Weights of a small transformer language model: biases.
Each number is 128 + 32 x the weight over its row's rms, rounded and kept within 0 to 255. Layers, rows and columns count from 0. The size above them is the row's rms in percent of the matrix's.

# layer 7 MLP down, 192x768, rms 0.17, rows 55-79, columns 0-127
size [ 98  98  96 100 102  96 102 100 104  99  98 101 102  98 100  95  97  99  98  96 104  97 105 100 101]
[[159 124 127 145 139 116 149  98 172  92 135 108 120 120 114  81  97  71 150 100 152 166 137  97 131 156 103 162  91 160 126 100 192 130 176 143 142 156 119  97 132 181 209 118  97 177 117 117 153 161 108 126 119 128 113 101 101 140 112 116 127 148 148 117 160 122 109 127 170 158 135 151 139 129 195 128  70 114 123  73 111  40 159 135 139 157 128 134  62 129 128 145 114  90 122 158 108 160 157 161 143 111 122  65  57 154 125 168 143 102 146  91 128 122 140  94 118 169 104  82 150 149  91 174  92 118 109  70]
 [149  78 149 111 136 117 145  73 210 131 134  84 137  83 200 116 151 145 102  98  82 128 122 144 105 116 108 122 190  88 127 166 139  89 165 121 119 109 100 145  93  66 108 115  86 133  90 110  91 135  91  96 149  72 135  94 121 113 123 128 159 125  99 159 114 156 135 127  78  71 125  88  97 115 130 136 108 134 168 104 158 144 117  64 156 125 114 126  92 113 107 125 136 121 128 146 100 114 182 199 133 124 127 152 187 109 170 141 203  84  78 151 106 113 147 114  84  81 136 121  85 111 174 234 122 191 144 126]
 [160 122 162  95 154 179 107 143 135  64 105 100 113 109 178  99 131 127  53 112 170 147 126 133  64  89 131 152 122 156 139 203 197  80 111  95 103 182  97 135  79 126 116  43 137 119  74  91 139 171 172 133 151 112 171  74 124  93 107 111 158 127 141 169 168 139 105 149 156 139 125 119 132 146 163 129 113  74 147 106 126  50 127 144  73 123 113 151 121 136 126 118 121 137 172 161 168  56 156 117 162 164 167 122 118 163 142  97 140 184 143 142 119 162 199 116 133  91  63 125 115 176 130 142  86 133 127 125]
 [ 99 124 130 135 149 150 199 101  81 181 118  86 112 106 138 119 135 125 138  66  96 140 117 167 121 142 154 101 156  95 104 186 174 152 116  96 117 110 100 104 174 140 103 147 165 144 153 109 118 172 128 107 142 100 112 179 154 143 173 169 102 145 165  96 181 156 121 166 126 174 135 117 124 161 107 155 224 102 144 151 164 186 134 130 134 155  95 147 141 122 120 110  73 110 114 129 164 137 114 136 158 139  65 147 145 145 147 166 158 164 153  91 122  72 130 124 138 112 132 124 121 144 122  88 114 107 185 166]
 [105 140  68  70 131 104 109 149 179  42 184 143 150 110 146  66  98 157 133  70 139 180  61 158 127 111 163 156 133 149 151 178  93 155 131  90 129 118 149 137 106 115 113 177 116 151 140  54 140 100 105 141 164 127 115 120 165 136 153 105 202 129  97  93 110 124 137 151 137  77 109 191  93 137 150 124 183 117 143 121 115 129  88 114 106 118 111 134  73 149  99 127 120  52 115 147  65 175 110  98  75 161 167  52  95 115 107 130 170  98  62 149 159  72 127 164  93 166  95 165 109 180 138 120 116 151 120 159]
 [148 100 110 155 118 116 118 119 112 152 164 165 124 175 120 185 155 144 111 176  83 133 141  97 127 155 139 164 112 117 156 150 204 114 176 113 154 140 113 155 164 151 158  67 198 164 132  57 148 149 168 130 131  86 143 164  79 165 133 178 180 169 139 122 100 100 147 130 110 139 121 133 145  95 112  45  62 140  98  94 142 129 156  86 116 133  96 108 108 146 163 109 131  84 173  69 145 122 160 120  74 121 184  81 150  81 147  93 112 170 133 160 123 120  79 128  70 104 130 163 105 136 136  86 129 130  81 119]
 [118 117 154 215 153 124 164 152  88 175 142 148 137 148 141 117  89 147 142 123 127 116 106 161 135 151 147 196  93 141 106 141 143  93 105 125 122 135 150 117 199 104 175 131  52 156 109 131 128 106 231  81 152  80 100 123 146 137 135 202 130 131 146 161  66 168 151 108 119  80  95  88 164 164 156 158 144 155 126 126 120 153  66 110 136 109 192  55 160 115 140 100 130  93  94  63 181 112 146 137 118 164 116 127 115 126 140 156 115 101 124 158 154 159  96  97 164 159 161 147  98 154  95 110 116 139 128  71]
 [160 148 123 116 172 130 201  80 183 163  38 137  77  48 164  80 211 161 137  95 123  99  88 103 154 121  79 123 121 109  74  87 109  77 111 144 179 136 143 174 152 102 113  99 169 124  92 129  88  79 138 117 141 158 112  88 131 151 100 140 143  79 160 154 185 113 155  87 140 109 123 119 101 116 119 172 116 137 112 137  86 190 130 137 143 126 208 149 148 105 123 158 130 178 111 126 138 155 156  54 142 140 191 181 142 150 118 144 165 135 182 115 134 127  61 112 170 202  92 149 140 151 114 116 174 138 128 148]
 [110  78  94 117  96 158 106 103 137  99 105 234 129 157 101  23 147 133 161  90 152 160  74 146 165 122 135 112 117  94 189 138 123  88  93 110 194  64  55 102 134 102 186 142 108 134  88 144  80 157 145 140 140  97 138 120 125 108 133 133 152 166 138 170 148 149  47  93  81 136  71 164 132 164 174 150 111 163 185 106 125 102 178 134 107 116 145 151 207  64 116  98  99 102  98 114 119 105 157 140 144  97 124 172 127  43 149 118 142  78 116  97 169 124 104 185 104  72 148  93 112 126 167  84  82 134  59 129]
 [122 123 132  48 164  86  83 128 146 155 104 100 149 127  88 148 158 168 150 106 162 139 130 141  83  97  99 104 110 131 168 124 106  35 110 113 115  90 137 104 128 124 132 124  80 127 144 159  94 115 125 145 183 136 121  87 128 156 122 159 119 176 105 169 125 139 109 103 127 132 162 154 143 160 163 166 106 144 119  89 129 198 181 180 163  56 112 175 116 120 208 148 118 105 120 127  84 103 128  93  76 105 161 143 165 139  94 137 141 118 127 125 112  57 145  84 102 120 100 141 142 117  94 177 148  69 103 111]
 [133 125 118  61 171  98 126  63  81 116 156 111 128 132 125 149 126 153 131 115 142 137 110 135 121 108  88 137  61 112 104 118  92 134 121 104 153 144 153 162 148 155 146 118 121 172 160 166 134 106  94 142 114 155 128 147 154 196 114 144 141  92  67  74 112 112 132  78 148  98 142 145 135 142 181  90 118 121 172 174 102 109 112 162  88 102 118 109 103 116 136 138 154 125 121 102 111 126 151  84 159 134 122 122 108  76 162 181 194  62 157 160 148 101 138 107 149 178 155  74 128 135  87 179 159 160 158 112]
 [ 96  78 146  73 135 150 153 143 130 133 138 170  91 157 128 101  85 131 138  36  80 121 116 164 136 101 128 162 115 134 164  90 143  77 162 119 143  75 154  23 132  82 145  82 130 142 162  97 109 150 157 140 115 161  92 148 110 119 100  92 137 124  93 163  65 114 107 104  98 136 115 175 149 104  77 187 142  93  79  97  90 188 145 137 147 130  88  94 205 132  89  99  90 116 135 128  79 117 134 126 142 148  58 136 142 106 168  80 125 137 124 166 119  99 141 134 108 185 130 126 109 114 127  59 108  99 159 151]
 [112 109 129 117 198  89 140 150  98 184  70 143 150  97 132 139 119 155 138 133 141 106 171 114  93 111 102 194 144 124 127 133 130 138  37 216 101 131 131 148 134 158 110 115 127 119 104 160  83  63  90 150 129 135 143 159 162 134 112 160 124 145 145 128  69 144 164  79 124 122 144 141  96 139  95  99 113  97 129 188 126 152 145 113 131 114 107 132  90 142 120 185 132 149  97  43  90 147  83 106  84 131 145 122 169 141 117 127 156 129 115 187 115  69  96 129 178 152 153 154 148 108 143 135 140 123  85 135]
 [126  77 203 102  99 113 153  87 116 162 154 160 136 149  94  86 120  61 158 161 107  88  66  93 149 125 143 115 169 176  90  96 135 187 173 107 142 111 120 115 144  79 164  79 118 118 136  70 128 114 175 169 108 116 127 122 134  63 113 136 145 107 175 138  97  91 200 130 145 133 124  63 131 164  91  79 144 149 149 106  86 150 152 137  83 141 151  79 139  97 160 128 118 123 142 149 170 151 171 100 121  97 140 190 176  87 141 169  91 161 101 117 111 159 140 110 143  92 123 114 159  96  93  84  92 165 143 145]
 [112 143 197 129 135  93 165 108 113 143 116 111 144 119 127 124 108 113 115 179 105 145 171 146 171 117 131 152 136 146 165 144  83 150  67  92 142 134 154 123 148 122 162 143 137 129 116 131 114  90 120 136  98  60 157  62 155 164  92  71 158 140 172 118 157 105  94 162  91  99  97 132 152 123 158 124 106 118 161 124 140  19 140 123 134 120 129  79  93  94 162  62 157 149 116 123 124 157 178 143 137  81 113 123  65 139 164 143  75 148 176 127 160  68 140 149 180 141 166 148 138 114 137  61 135 113  75 113]
 [150 108 109 112 166 113 200 103 120 144 138 172 196 119 164  73 161 151 138 139 176 113 102 123 208  71 140 106  94 124 134 171  95 110  90 115 147 163 117  96 188  83 102 207 164 135 129 102 122 106 144  53 184  98 214 108 164 150 107  57  87 172 107  99 115 176 110 135  77 163  99 157 142 147 205 203  94 112 143 171 193 133 137 135 106 120 126 137 157 106 136 163  82 149  89 115 126 165 155 121 127  99  92 147  67 123  77  87 105  69 128 157  65 115 133  82  97 196 147 120 175 129 162 150 110 147  88 119]
 [161  76 147 104 112 156 159 106 121 180 145 133 121 147  92 104  95 128 105  89 126  94 148  91 119  99  80  63 114  99 177  57 137 152 129 143 129  69 142 125 215 106 143 143 213  98  80 156 115 153 177  96 174 145 157  89  86 127 141 182 112 143 112 128 165 141 145 122 176  95  95 142 158 113 167 165 109 208 109 112 176 145 111  50 142  76  93 150 123 111 131 134 143 123 165 109  63 133 127 112 105  86 139 114 124 127 118 105 118 140 142 138 112  97 111 107 161 235 103 137  59 152 139 170 124 149 131 169]
 [136 106 115 145 143 117  96 106 123  66 139 126 162 153 124 169 126 118 118  73 100 121 114 187 152 217 137  85  79 105 131 182 118 123 143  63 101 101 146 119 125  86 113  78 150 156  82 106 152 101 134  88 163 122 158 111 102 159 107 121  69  64 103  72 180 143  90 133 140 139 122 160 137 150 184 148  93  91 140 152 142 120 100 167 146 110 136 103  97 109 123 137 102 192 123  89 115  70 139 113 116  99  76 170 103 121 132 194 116 152 111 108 103 133 110 106  64 183 134 125  83 154 149  87 106 137 137  55]
 [132 170  98  71 146 157 176 102 107 136 144 105 114 121  85 114  83 108 153  86 104 133 148 131 138 141 116 142 175 142  84 147 127 146 111  87 112 149 104 139  88 138 134 158 108 118 144 150 103 118  99 141 112 105 101 158 163 164 161  87  47  86 103 208 101 157 104 173  95 129 130  89 130  65 211 156 123 120 111  77 176 150 109 138 142 106  82 192  57  88 110 161  95  81 142  89 106 116 127 163 112 143 115 132 129  53 100  89  90 134  84 171 148 181 128 101 123 146 174 129 112 189 169 124 123 122 104  87]
 [ 90 143  78  75 118 121 122  89  95 144 115 196 132 124 141 130  73  84 128  90 100 138 114  92  95 133 105 149 130 142 120 126 169 138  81 160 137 121 167 158 110 119 158 106 144 163 145 124 115 147 122 107 168 112 142 104 123 114  94 134 161 139 117 110 159 107 163 127 126  97 124  96  80 154 164 151 131 133  99 130 116 117 109 153 100 131 168 133 153 116 157 109 110  50 128 141 114 152 145 147  96  91  97 116 156 207 132 149 109 160 151  72  74 124 127 121 184 157 138 113 112 141 115  80 127 132 141 156]
 [174 181 117 154 117 146 165 173 119 108 141 154 151 139 132 159 101  79 129 184 135 106 126 107 133 108 144 139 161 129  80 160 161 132 157  86 141  98 178 159 122 150  58 165  93 111 129 123  62  87 172 161 136 129  82 157 161 141 124  94 128 133 126 170 146 159 161 128 111 103 112 155 159 126  95  39 111 105 138 109 177 105 126 150  96 139  91  33 140 111 152 150 148  67 112  99 128 131 176 141 126 131  95  95 132 205 103 159 130 132 111 129  83 103 157 100 142 179 147 137 131 155 148 136 168 114 109 103]
 [141 124 102 139  62 130 146 118  96 115 145 105 147 120 106 135 123 135 105 121 137 125 139 135 144  97 156 107 156 124  86  96 153 133  80 109 120 120 164 134 112 164 102 126 104 118 126 156 126 124 109 160 130 146 178 107 172 119  96 142 100 113  67 118 104 106 134 148  39 142 221 181  41 128  79 120 178 145 147 163 123 114 116 127 108 125 123 113 133 101  97  69 146 156 118 111 186  98 136 191 131 162 127 118 122 115 121 175  99 145 105  82 155 212 140 137 128 175  83 153 144 147  87 138  83 140 175 160]
 [ 82 172 127 136  92  23 133 112 145 157 158  78 136  84 130 141 141 134  74 118  69 132 138 126 193  66 112 113 122 103 168 190 134 139  96 117 154 157 122 168 124 176 103 134  81  83  96  59  62 153 175 153 147 156 148 140 111  80  51 129 181 139 136 118 103 159 140  79 106 122 129 135 104 103  34 147 153 149 101 146 141 117  72 162 142 190 111 160 166 153  84 149 145  66  89 110 114 122 110 133 143 131 115 101 117 171 179 123 148 149 118 130 138  80 150 176 124 154 128  84 140 113 101 154 133 117  88 113]
 [169 100 111 103 105 137 137 148 159 186  92 121 100  67 104 134 115 132 115 169 149 136 103 121 107 162 125 169  87 130 159 172 155 125 111 103 143 109  93 180  50 133 139 136  73 128  93 139 109  75 131 175 156 110 153 116 168 133 155 106 112  57  90 138 106 159 142  87 112 125 104 172 161  70 141 126 144 153 119 162 118 126 151 104 110 115 146 142 154 165  95 133  63 132 100 139 126  50 138 139 107 133 135 184 176 166 142 161 117 151 146 130  83  91 122 139 152  88 142  88 145 152 166  94  91 148 130 147]
 [ 94  50 144 128  94 147  99 110 123 150 138 126 139 139 118 172 126 131 105 178 182 124  83 141 139  81 105 122 238 117 158  75 160 119 160 172 172 179 108 199 184 120  50 120 101 102 154 137 160 154  80  98 112 126 165 124  69  86 111 145 193 145 106 101 165 114 142  70 205 179 138  99 149 151 104 146 135 127 135 126 162 105 121 160 107 162  81 128 168 138 102 129 152  83 102 106  79 167  65 140 179 157 126  65 152 128 155 108 179 185 167 102 118 103 135 147 127 118 128 124 126 109 188 132 131 109 127 154]]